{"n_layer": 8, "d_model": 224, "n_head": 4, "n_kv_head": 1, "head_dim": 64, "d_mlp": 512, "vocab_size": 8192, "activation": "swiglu", "norm": "rmsnorm", "norm_place": "pre", "norm_eps": 1e-05, "positions": "rope", "rope_base": 3780.0, "rope_fraction": 1.0, "qk_norm": false, "attn_scale": 0.125, "bias": "none", "tie_embeddings": false, "parallel_block": false, "init": "normal", "init_std_qkv": 0.0457, "init_std_o": 0.0, "init_std_up": 0.0457, "init_std_down": 0.0, "optimizer": "adamw", "lr": 0.0018, "beta1": 0.95, "beta2": 0.98, "weight_decay": 0.035, "lr_head": 0.00546, "grad_clip": 0.5, "warmup_steps": 431, "schedule": "wsd", "decay_fraction": 0.544, "decay_shape": "pow", "final_lr_fraction": 0.02, "batch_tokens": 16384, "seq_len": 256, "doc_mask": true, "train_tokens": 121000000, "steps": 7386, "dataset": "wikipedia_en"}
Each number is 500 + 25 x the weight over its row's rms, rounded and kept within 0 to 999. Layers, rows and columns count from 0. Numbers have three digits each. The size before them is the row's rms in percent of the matrix's.

# up: layer 4 MLP up, 512x224, rms 0.0982, rows 469-487, columns 0-111
# down: layer 4 MLP down (transposed), 512x224, rms 0.0926, rows 469-487, columns 0-111
# gate: layer 4 MLP gate, 512x224, rms 0.103, rows 470-487, columns 0-111
up469 106:517505535493507521512479470463538465480524491509500477514512499518532507499495509458455519472527452489488472522463472479489495510491517500489505499516488502490522521509455579505518470436472539505510526495497501473448486524527521485470550524466498502507476545514507531509498487520514536478487490531518496506471509420509526512557543490535
down469 109:500526489472500497491433516506549466511529467546457526530474536509508544516509488518427510501465456472477516524469451530535513471490496509521525476499459509463543493501506551508541462506511496484464527504544512504501473509485502525469495501491548496487490483512487490520484488511499490453477489502508517510529489450469479510473482487497
gate470 096:496524520510499546481505500474510465537495499495531500519499447531463446510496509490493485518494520492573444509497505487497491476534484456471521516502538523516578493520459504506536473516518516503488471483558489554477517514492510549519487481537506496506508515491506517487539482508570503469456517549503501522512511501507514475506490478497
up470 101:468531474527504492492494505495507491585488520496486494487487508510460459519426537457505467518511528495491516534500453511524493512480481492555521512462498581444497541501505503497450519500488478508482435539480492450543512481520555484511522488534487484508467530516524488507508502533443521468478492497479485484521476492481538475484489496515
down470 100:575458500527472506547459506466495546518506584502524526513508516479463488486484505517503478509508520480476522476497507466509501508517497526499494543496496501453514487456516531479508502490478502461525533497437506454439524501536512510528491520490503494516464485505522522482460499515507470473490511509496487509529501486485540486541504519476
gate471 103:493518535472561541496505474501466495545482507499504523476502503491528486515525485533454507475488495511503537494489507503495573507506530543514482528491495558495522500532510472483511474479509505521484497490545493491523512479529478519503492486468520537497475518498509511496462498485528530475527501496538488504543518452474485460538466491548
up471 097:525498476511462494473511506483550521513531447503506530513519493487477477487510477518529529521476488457517449541498559512472475503547467517501529460474525512500524490522513511486538532470524527459546485513513512469498490491492503496535513549464497472507479471485523483504508496510483516521493516494498505561489516520499509515478503465496
down471 099:466566488470515526517503518503493502518480544491499472488497511523500527493492478539511501495499494556515516475501489504471515481495522503530492511489432480520489496555529509522510499495517538543510515525511517472510496463519509483461485470481506507504492451520492538464515496505508490508498498481532505529541550491524497465514467493520
gate472 099:481494500533505532442498532506520546525492492474510559501481470450491547457500488524468488501493512503509510476467503479482508481556513529559482498498515521515539527516493514518492459491475508486512519488491445473497493500471500489486509488466528500506487483478484507538524466483527549520472512473503472544471491430512509470490451459515
up472 092:511475500496441487505523528534510512520530539508494535503456451478523539474495492489478512471545506470493500475488493506464495458503475513495474489523488462502554549511464490458475480487526489497480510470464478470486541498467473521519503503504549482491482526516522520531472461526515497520488495475484495523494518437480510455475474469500
down472 097:485445486501475503482532509482498536472519466535496501479523547508518513430500452529510503455510497512478487518523537520480525474528477486497484503497514501511595509496507484476498483512492512494507488482511482506481508531508493477496494499503510490442466538496512474514477496525556530486499537546485510507496503490530525519496494494535
gate473 106:522520471525542525467479493449500510506445487498515515469508493495514499502476544496537528567516488510531467450549501487551470514551547541500534533502457511511496510512510503533492517514470479501493493498475441496543515484447538495525525494501481484508466506472516534485485518498433497472468531436508470482451480501502523495463491487514
up473 100:538485522515519461455541506486487487473480477518472510515503534540497475464514519546487505486544487512489468476514514459493479505479519499507518516486533488475492503513505501547498458526488469499490493482563496497494480484525502546466474503517548516489495505512483450495528496536500514520508472486471558504518564452488503488542466535527
down473 102:499520501508525511468532489451497504486444472519521506487523489493493492481488500502555521533492516509518461444537509461493456513524528524475506487484509478505526500508535524551511400498509473492508496460492477491511519492471548537489483543468492493521494479480469510544469507512467497518474495469511513499465488461528481478506483519481
gate474 099:519514520548510508515491499501486446497472501467447502510490527474453561504461486484468549536490515488531520516492489506483486472433539523488454490505505486499486506501531538499491527526459500538512543534522475509523483515521465513494499525497504523508513496481483526507500479466477474506473497490498500470501508533494497532478514513518
up474 102:512508502481490486549495509502452510457497486508522512522500557521486487480502489530455579474473507488490542465511507517521549495480472473556505503519482518539539523484531502495508480550504529494548499505500546541487471475461501475465503507496486540527510550488528512542493493523508516508512477513526462501491489493548501520501499502505
down474 101:487489506474503489473527519487511567517511526509514500482497501533497465518494462481512479531533530514512475477454530472516543483523479467527490500484475504538509470513531496531518508526532499469489497512501497499456533532493525536513476461510568489494526468520504505509516514515520495494503538483478484468507516494477506461482439513520
gate475 101:473518471486468498476498499541474495524495509500494519476495502420492503478461503493488481512513497524507480466488489523477510527461461498516546500511476512584521548501497488570494502496480482522498483542504503501528502530474454471499497498568495481513486490469492531454514485505465484468526491526528494470529505504567498517532507461489
up475 101:494484474502470439483527507503505459502531502464507550472520474503490474485482495484512447485479488473496474530453512510491480495460529521522539491525464505512512510508559518557496502488478476541458504485504473535495518503509428507512498487541533482526494515496508528476487487493507482490501462526520509507513510497483449543549506543508
down475 100:551506520462504500511465465476504508448487530538509516491490496483490463512456514506497521494524541501461537520474506532513518512502535468502482505512495499495520492496458539486469482505495504458498472518466493467480498496505508540521469518444524527532505493528517505539497499480510513524509487495458508466465526511503526500521486505480
gate476 111:511485485507532477485544497519487505486472496461508511568517487510490522450487488491529489591492521462519497514503555475510513471503524511521522537503500501537453515491507555557456510530470489508481505543491489473516530456498496452481496543476490533502511450451519485487476479458522507499454468528542467506485516503503492490540453497509
up476 108:451496491499545494519488510499503527484444477508498491507456467534516532489534551559513497512484475482472502492534497483482513461506482466520499492497493507478483447490501489490531499468515517526531518475488552517498459507491481508489484479475484500485505508510511534495525473535521489544490521513459516559445492537476496472496517453492
down476 107:447492513501554558483464463493483499467498503469529486496482448536516487525524469522478453542547495523495489519509536523517502512515516480496488544508493472508522462515479504469482486518490529495519535484514492502452490503521519478476498507495503569515467481487495518476491489504481531557515498500515486510573536472495471511515497516499
gate477 100:508519489537547560500518516511503505475493472498493534525456460496521504524472483498486513499503535525520477482456532500538505483477501532496491475464515465494510479471485558492506506515463494520513498516513494527504506518447515464552484533530493488481482547443497445463490483486484518494461495467459472472473498523506529511479480503498
up477 100:503507470468497494467531533526493481550496499469495460509507497518487495518505475500511458492490528457522505539525489526478490526542511468515516487510507543508459503523480460548514505478508525492494414512500526478510530489497465535463526502504535498511515507563513525499524515482489489508484533506519516482543508485514489503533487494507
down477 099:538503493528506473485558484461517482515543512497508530537529540477501509515507473496503514538515509493443522496529488539454475503516551489546503517507484508467499570495503517515503541504518521511494492502459496499516543476501510502486493495494535503520469484528517503504526528516508531525514554515502454504485518458507495524546504492538
gate478 096:502529522491507507502484475471493537501476487503498491523512515457514498532504465505494501536525529520533513458457510450517528480514501493498499520484495458500462478514540519453473502447516464481525486453466480507519511452514518479490467450452479468519539498490502510511493500473499488563481510480478472517475527517494523486443506471489
up478 102:527515481516485502536497473528524521524481489479525503455478436475481483486527540499498533495549516515536519560494509499483478439501497445484480483475518465498488539517491512476465507505517531491505510545509488487463463518527541482516515499515535517460527460505523535495519486511554484450532498483511518539506493508560515496499500460555
down478 100:499531551469530488514539504505498536512487588501482475510475530501509484508529473539518481472543511534488454532482490503523491485509480496520488514536519472455463465484480516502477501500494492516526470482518482469531488484506527452520487500506488515479498491546480539486534485478494534465478535544489549486536494492481490506489480511541
gate479 097:498488505530506470511516514501421517530478505498492491468487469486495511487496502483521552469538527505533490501488478474463498484473525569471498536481499504480513516520495510502493493499503519511504510479508529444521502525471499483539424512468513514529488515454497519496505498439522523512481523480475511475511490522557518503507515495500
up479 096:486558515505508510506455496516540477444489496472474502517545506509488538525481501564493515505456486520535510526475508522499490533510524479513501486504478505493472485479468502534517525519467477522483483483506514525476451534519485522475499496518490439548488530494501487488445483514467490499513474529509493521472485497501522532502491524549
down479 098:503550509520485518502510480462503519548493511510516531473503503558473457526470499502524502489495505453506504480465515472508470489510532480494456530492468506451498476523500483509465503454489509523524481460517462512519484494511513493465467484461537484492478498515505460499514513479532470517512477539486483523507507494503483514495535495470
gate480 098:533463514457539503489510523512505478454488471497494479521515499481479495514506493530483467531496531526476538482511512484499477467506531511528535497557479528472486472505509508512483492474512513499510481528509516472504463535512519503499478490544490510498474517449491478519543530503437493499511541498481469474485506542512483527462474504505
up480 093:523463522489521495526482503511502462524468494513467495526501451508516482472481504485492547521498472499548531471499478492456523501458496479559522508502520489512513512459488501454488483509489491509465496460549527484519461498460501492519490478505502549554513496541541455538495499510538492520518514539511489516480480481457490497520488498522
down480 095:487491470489522490515437521443492508481469490544496501512533496482505514498507479530484502494507541542535483507504444524497482506496496496508484485476479526543484508484478542489552507470513499502484488456463485504484468530540516487503485484509495469509508502515452563493490498498526500526504556475476479503474489520511498513491484520490
gate481 095:472501523498506448523494509490493455454533477502461528514496486508532511541482486515483484516547510532472435493489457465559505487522531477494494477510466521510518491509486557549499503495462461514515496496481467523513515505492491491491535514484526491461532518507506499486529481462545509505484473467485526543472495431474534516514444490504
up481 093:489501503518465525456525490520488502501531492503509470503506557506533466505508532478468448489544511530528520527512534478512518509492478517502532480482525429515474483489534490499510474487507498497468483486425504467467486488525501511512479503475503526460476514503549448536502468478480501519517483479497520508491518475493519511543505505456
down481 096:497491492530481491517444513491479482460561523503503522513489543517530479513468527506488481480513511496532511515517517478449473495522506499508564481508513460483487503485549505482498567490510504493489498478519453501497510498518461538493473476510524500515510477497510440489532524482524513509552515458476498527469472506495509536501479502494
gate482 103:485493490537516538511521498488528488517478499466500487457519548481504476489477493508491517535497545518543520523515525512490521536564533551511540492532513501500445539514477537533511484493505493561492504478496521523578505527507496526485491498515448522505483483479508514499517522479494507502446499480524479535508528499493519493530467515495
up482 097:453466520481478530514518527490528509525525509518493496465489523496543519512485508443514474518499526529517513542533488516474495542512514508534502472537503486476463521516481489516533536497485511497496541480462545536535531506474504528510507482526499525518511480527487552515516523515499510475495451475521455541537521513478491472496487507488
down482 095:516486479482530483497466492491467508492545560510468479524523486541489511535502495510516503506532489464468509511492521509495550478488492484486497519519489540517507442508520468518500524523527531509501523498534516537462519492504509483503535467539476489482509498500478506530443480515524445474567526528499510497522470475526499476478508463459
gate483 097:502482526529532514501494497518481524546490518516507505483522537464483508450474488503485520447479519517492461529473538535524555509503535535470525516495465486510533528492529518481499486481471509531464470531506495488486477471470482459489494527520479489515476513503510479484535504490523508533514450463548481506517479487514477492496529472528
up483 096:520493444543512541469546520448497552535499537491516484529479554475497523481490505476562451454466512475464486537501543534492472506490479516489546479538485508509525494495547503507500504465457502495473501515467487518478484473475480468503502495507511492524496493518504515535520451530468501530499482496539475458498500483497474533476526466519
down483 095:468472514494512490496485483469480476477474430499498480538468512509472493502514512514492474509470505542514517482536549482504477490504533484475515527486519495527505486499511501468516555521462539497545501494503483508474505520490503522543511511501537477453508479518552517511497512504504513479489514511429534489461510447505526544500485493505
gate484 100:514532480537533505513499507511481476560499449519532533497503543483486531520465513503532517498481545499483487473503570495509474452503504537483470488515509507495463552506496528538473483534517527485470510499534491450536500487501534486489470543477463518484464486497498437497526526490484516496516443518502486504495522466500522509496485524487
up484 092:522496529504503514506515512507489506522548485513529534502516534490520518525440516495504466506465505518473496505466490521549502452483477520506499456519477532479477522495527486519490528549546557467494511517515496466525543488513534485501490496445486522505502526482501483500483505543507485481485501496539540524487471479493529547499490535462
down484 093:506490507477493528516443499514511503492468424527505510515509496533471517525490530486531503459495486514427487487510487476491496497448488497409493423518515501510516471533545455481525540483511546473507485491489514480476525537491525497556488484493503491501507499492517526477474529526482455504489528505525516507533495467500508500467517491489
gate485 096:488533521548549491477498504497503543486479465492487473508491484466517487530507514495549458518513503529461519519490498513564536514483519510503512475522457486527517486524514512523515509480554510530454527504523487532501494468499484448462524493509471534496527502482494485481487527514519484497489505499469477503495528500480489550431493471532
up485 099:529482484516497493476498513466480449498486507528537548470542480484498507492489542537483500456509529487530513488490525482465513491505548476529499510493503529459500529487475512543484513512509523465494524548482519467507535499524459508522487493491507499493467515530490505554499470483485518511514490498498512488503505546536464488516468515496
down485 097:489535479495490490477575450492475478494487529496493483511492456465461503507509467496491441523492495497472507519531529469535526509487484529529493448463527501460529515495491486552486423474508498505522470493480500477528518520460511519497514490547462491501535530505483464521530477468480496505505496475482547460508553490512530487523502504509
gate486 107:504475480529546475463490499491478458517480501546487482521539492502470502494493506487541523507528495537524510509503486460491479540509520516502540493519486475510524519501532534495532455496485478473540459473538483501489502544452433515546491487517500517490471498520510556528475469551543505501472476502513497553480488496476530483512521513537
up486 107:473489519477512475484488481463481484520477497537493481542486479495566520489470536486556502476503492534475474537494496503502513521481499493509481530455477502496501484507490505507500497509537505524500529467496476527538479506454495470490515444482498481541489501529481550511529454546498501501469514516465476491490481539456503487496484499511
down486 108:473495505529495472545502542450519516474492500496533535513499523496530479494494483528534530502507477521483500524478507484504491494528520504499468489512500469550513533485526494456459505495487500467536515573470484510519496448514498492521521483465502491499483522483504450456497477454491466518551507484481470469502483490505452487524488490505
gate487 105:467489499553487518492504492533514523504501464495465488503492490489482531535547509479510488513553488503508492485502508510509493457523496503506507506543526459517469487510550499481487494497487525468476478501484511469462525513485525531476493462514458492494508521490499535521504543492503462475488508469474485563460518449507510473508507509538
up487 107:510507535514523524478484502517482481479516481499486478503476510504487515517527523555509526528530526516514464517534597448512472521518486481480518491503483474513508490515453493455545515475481542471487517519502505505468503511474492509488563487486502518458531492455496488492501453506533515507481482485478484547486505523527510486543496520480
down487 106:515481446510476460473543493514549505490531482515495477494477477507471511510510554468508487498496523537528482456516516491474501527514507478542532509475515507499476482512517455568485525510447528476492511515529498470497506507454516497502516513513529496567492498483503487510473507482536481499504477531451485499473516484511476483470541488501